Each number is 500 + 50 x the weight over its row's rms, rounded and kept within 0 to 999. Layers, rows and columns count from 0. Numbers have three digits each. The size before them is the row's rms in percent of the matrix's.

# layer 6 attention query, 128x192, rms 0.091, rows 0-127, columns 0-31
114:455576402497553523474550444508420489489477502550516542482396439456586506431451434486457492456489
117:517526555537594413579575526500451431496483479521432481591598371442520590467457429484592525595441
116:594515407523439546463591572431588447536476571563496500483480506390456421457550358516440494440502
119:453520507466508462588560457514635552545477519490495566536457481533442558558515427499554590556438
124:447475497619485433516532471568506520552505482514436552515481488563568361548439495484591382478469
121:533437561503450463437519462477535486521591491542446578481488615471526489409527492487544560575556
112:498591533505568531460487521571510443509423498437485388487464440396422504517593464539457513447456
124:495499518541495434451513456472501570560483497581481497503547502485494595554581487540531565503447
115:449462532508462436572520466500526501468491527498476447596541464434502469496501511463498470523520
123:455482486502454496437536498538511553522445492519548516566472584479479460521571505400538454475453
121:461542505465475518511485486387507497441402450524526427441628487434558564499570549501498438538542
103:522505525502508520466502539528553506557563507535521498405491470509527368451439553496493505509452
113:544376480484485438470491499502481548432539448587534550567471478590572386521557441480506379498582
124:493425461436479491441492514540442519422444490489560480411465477341592472551453581513431559497585
119:423498392515489519480470501519530524473467520558426527533527513470496559477573509554538431473470
123:495412473569389487497398445488500564474525563440509459394583465544483540444548575572465513474497
124:411493517597469521545681453503469419425464485534520524495568553550480505400458569470484487504550
115:508546579467495511527560493504502578491497412474546526582589543394468437529479535482520546532510
122:493531597574446541553422520533439455510548465553455486499547418533531484370542463451439504489529
121:491614541456557448584401535433518513451507493506524490512481493415539531519467526456468545560368
120:496508468545483508456462533487458414449577537475504506567432484414503475471499520476546563540549
121:522538466483517523561433473556489481539573534505462593534506423459524439465482579545457428511500
120:529486483576448503602574541435567396600484483550476542541458530600506453437492483493491506422502
113:484517523529560608500416495427460516440588557523557571440556503566518525521507487512438544557460
121:479446444400509416481500495434564557554455563536482525404504536555571429570457433578456543481470
119:496484484542531417448547517460451477523452504506423463510476518533512592498545400492551458479404
120:544587487532587563543396418481477491438537465532576424490497594516414418466533499506566547506434
118:555510536564560549552478536458534477500499538497627535482449385552540448580429594453502374507457
122:348497484556489471590495418386480475495430448585553474599582491541462450450441407432547470522548
128:424549471557623537512472506483605519502532560473532454509486496562573502537524484536497574506629
121:496527524488500542522505529480595505475499495556625436454567466500491505568494515519438465488495
126:513500431458538503441506475445528529480537484520519485484567549424445501484644511481541531478479
116:505532552527554491568570497602486435546476491437436519563453607549571509535550545467526453456544
104:417461497481470495432585434502558539457477509530518550455505507494511652512489448573431566511530
112:446595469490584601500496559511503486565529436485465416555500490506566395575463519488429514433506
103:513523472474323467437530516462514478605489466546433462450497525486466615453544432522563467510468
105:534501472549555534435452499461467533526439525501436405523450509542464534499563429560475575510453
098:407521485455523471559502537411494496505474501632513494533479466502578491484466473525572484512543
097:554500548580512511530439573482530468453488560468483447452455438478607561475509436569512502512464
109:449585515558565484603512584489555445457563501501470406479472429452517455428393484493501413518454
092:465433499489477491451550567520467455506549475540529532580371531437482518514486448469429489472534
109:406436471510456431526491502502520540543464441546466424448541487574587488480456482543518479549558
110:464538435431489470507401455470438535495560509547485435452512544494345510439530513495545489470454
098:534528471566377556473527481458417557524500472458494492571434565508468451482487497427545491491429
109:550459465399506518508461535540432546570517620539463605529465476418550473496486628534420408403498
104:508463549559528518524597522479494442506466502491454495482363491488553580519457465428558410499474
111:525508442562381500502468520458583512531586540405532442548550579524420376472456544516463571525481
104:490457560496581528528508601432417424494495506451563404529479496511616479512509490464503448486514
089:514565560502513525535529505479503481521485505421547416560461440590575606544529436481598518479465
091:474444496552538404421563410480456501512492433595551545504431580534455490528576501484469466483544
097:445540514503445520495462474411445502521485504514418531508518576590474551482488422508523433504471
080:471499427516491552463455543512440478485481421614416518545488555439530470438493503531477531508529
109:500572496414363522552552546466623527598484485541475583520478510589423530560444430478522450566390
101:474487436440403424523525506402480510488499477516508391503478475479448554491500487532505520450475
110:506454588506458557553505504619563513488512505507458536401478539558528503547500551545374510567500
078:505498457496543472492420425507544555457413562505526545468473417492549518534522551494489481457447
100:526518527523546622388510443540521518454555496485572559394542506433498556517539518477437561510462
108:581435529474445480524483469425542524472483552418520520503462557545501486535531472526543581499409
105:468481462470552452599429440474484529398499579547522472467563381454498532430516512526512498525464
084:495435534574578461503530411578518519551538468516546505423497501569532497574508519591437495550554
112:459541455553457542494431509548527476479478494439478392449466388533539463436480529499527404418486
098:503481509573558474534440453434514584488500554457511505537537554493480488439552491564532404525535
106:461528520419409510528558605449492492456487463642466488490545418488411520475401391509479418566448
110:499508506539447401557503484408483490561516521498446541583526543467366479491570520488515561501469
092:582503578466564566451431471514477563505456377464534519533475519499501508542533554480520531572553
087:412448425447482500443484439544488515509579556496471497452444586434507537494527494480413612503566
079:534585440501471528555477482485457419477511536466562495619496565598450577448487568588529498383576
077:408556495433631494430476483443474451412548470459495487480486499475516571526505467477434485532544
078:548532531573517515532480546483513458553568533391522464407481549555533523499508519475513601545482
087:448494486504496534474522459472508513520496570418464549505539427537431541572493485517522438523482
079:482479469483525492458535457588452565491481507461496548420345577523525566613538563500484457556470
082:479505516494515532411516494332507565522508484515527531548514446548523445605417489402480474466492
087:507482569501577476493507463441494537436547448620433486471585458454564487552466503454430565646496
088:505555462470580460528536561450451499495502454594463473496595381459586467569464432480530515545468
085:569537527566409490554538489605467567546566466584454523564481507535438415470522515519491539471532
093:501564474459525477455454595517451473512510484417486523529437544502421461506559529407407514592530
082:481524546418623402528497572487517479417367473518556501497451505464433592493522492506604546501500
097:499534515567514491560426469523476534488529464554466502510560441468610451469464462522466486506452
087:375479455497408463526463491374562493473478496501469563452539459567592502627400431585445462565493
102:494565462476537489465473572484545488481500618491564508451402548507531578507542483555520541443511
095:463541483425456428493549501548452501418470518518464534432500467500574498636474553465493502515570
087:615509545506527637518423473548497453534504558404550577457517533504501500565515548562447540521447
093:435448556482472455505555517406582460554398441445474433556510455536422530427509436486530479470461
095:516476527456551471460548602500520413443472596404630461437439503442501596528565519469531520497542
081:518556535457574487450538454407462568413509454585499510482606555479519494547536537505488527451502
078:439440510493548505469490504570469484539433446457514580466431424485551525532488465439385473537556
088:464530469519603522563483422491514521531487562483507492528469638557419574415568579550573534410494
083:531459536488428453525643473454477460476520514561520496602528495528442460442504482541483439534542
097:489513504487578445499490514575453398376492520492568452463531498438517576522557530549522511498557
088:502500440446472504464524494442506515434585508545426534528576450525464491500499471530448418533513
082:518413442409491518409468509395509526500531655499509493528480515444466539535471497480479486525555
081:441476578574440522507432504504493488545565565454505457475503468560473552461570462492461551431581
088:512442562503517508459590526547520518492525433461413494509385573436511508559511536434467524603553
088:543452529435507550502502550582469511513449457415572480585396470564459488521382525510491429480503
093:469477409475576437458485551510448532524483591480529480576388502523552554421492507517559501363542
073:614510464539423473548538548503489464461500487536559438482584407514559452509413504501526486505563
087:478545434477449519566430472567466503457584581543513480564557439439481468400540523532468490471534
072:465518470450529462515611439493548625534484525491523490541515509512449522470528507578454573457482
090:485495433411546478538511433521439529486534635538441511467554511474524527482506491579411529501510
091:504464504427548432428528489515564544486489454529561556509547464480551519549421525570438510500506
087:502500570506498472476503544535511509467502420527478503449470613533486440583508598517373442462508
099:517462514554587515536530438527487477457466536427523491553477424455523535501462558490584518583518
083:535473526481466493464469504483484531460486418446475507504507500576444549542517510445554473571500
082:491446516466568454429466474539401521490528485573475540541513504517496601555555574495542473434537
089:550486522545520419485468478510508489464558477571486469416463507499561472468512487475534498515585
096:486562519495492623517461536568498542473556448468621446535565554548520495566471510473544485523554
089:407499424457541499528543527380547537534528503520517441493471477466534482532465478495457539495450
088:532438480522494453537431561549489453499513459533501525372532578532536530436610470466596415480522
089:453442544497503491462560505492520565492471570553436557465394553575487620455566450538495494491468
086:495608511501601547508596497475507537477569448547501564542446539494469490593445497483494492464532
082:520519493483532483556530594467565469544436380521460436414403502551516515481521432506533481482493
089:490500591532522565527515539526564447429463391518517420493454526583581502446458472476467490564479
082:472523453387522477473502521562557580559550462531478515485490560529544499524491567524481458459543
083:500493526456562487517479512599508504471573505551475574496520525479595527498424601571425448553520
088:513523449467524543461575534471525474403455420466553445542487445517593560453328502506514464578554
083:487485643554434530448561477552531486473466474423448527506455548505487518556512501511540516568540
077:517445430503581434548566439520574529532485479439518458519492516515504604544542526592551516482505
090:496537464511427512532481518565458472507546446588440462481474476501508440485543462526505503431490
096:486544462518512553505483525455562516531517532410512363491512506497516495485485516499421466574424
079:444527400394448470476575477505525589569540529571481557538524517454449487561462483553453523436528
098:484462540562543489503517447498543497469441496451541465529381411542504538437556473497619519513544
091:493484452412546537448586493398477527448521507565463504470440534499521513536478417437459410489529
087:485492626549532528525500562470480453524462456490454461449479499502412568467528496461604493475451
087:513474521489538487508564488494584489515494454476463463502512506456604465560530524594497534571538
087:518532464468424487516598530470536426511446438483477528438381475523523543518442452475590504461542
087:474545339389481484508543551384590573523484539500540486497465427460540547542397469519490536480456
097:495457499582435517557535508514507472543447455538501531467388493534513543477520459583608502443508
086:492494489583508532508572513469513387498407473434495450535441462499512535526436528462561507537474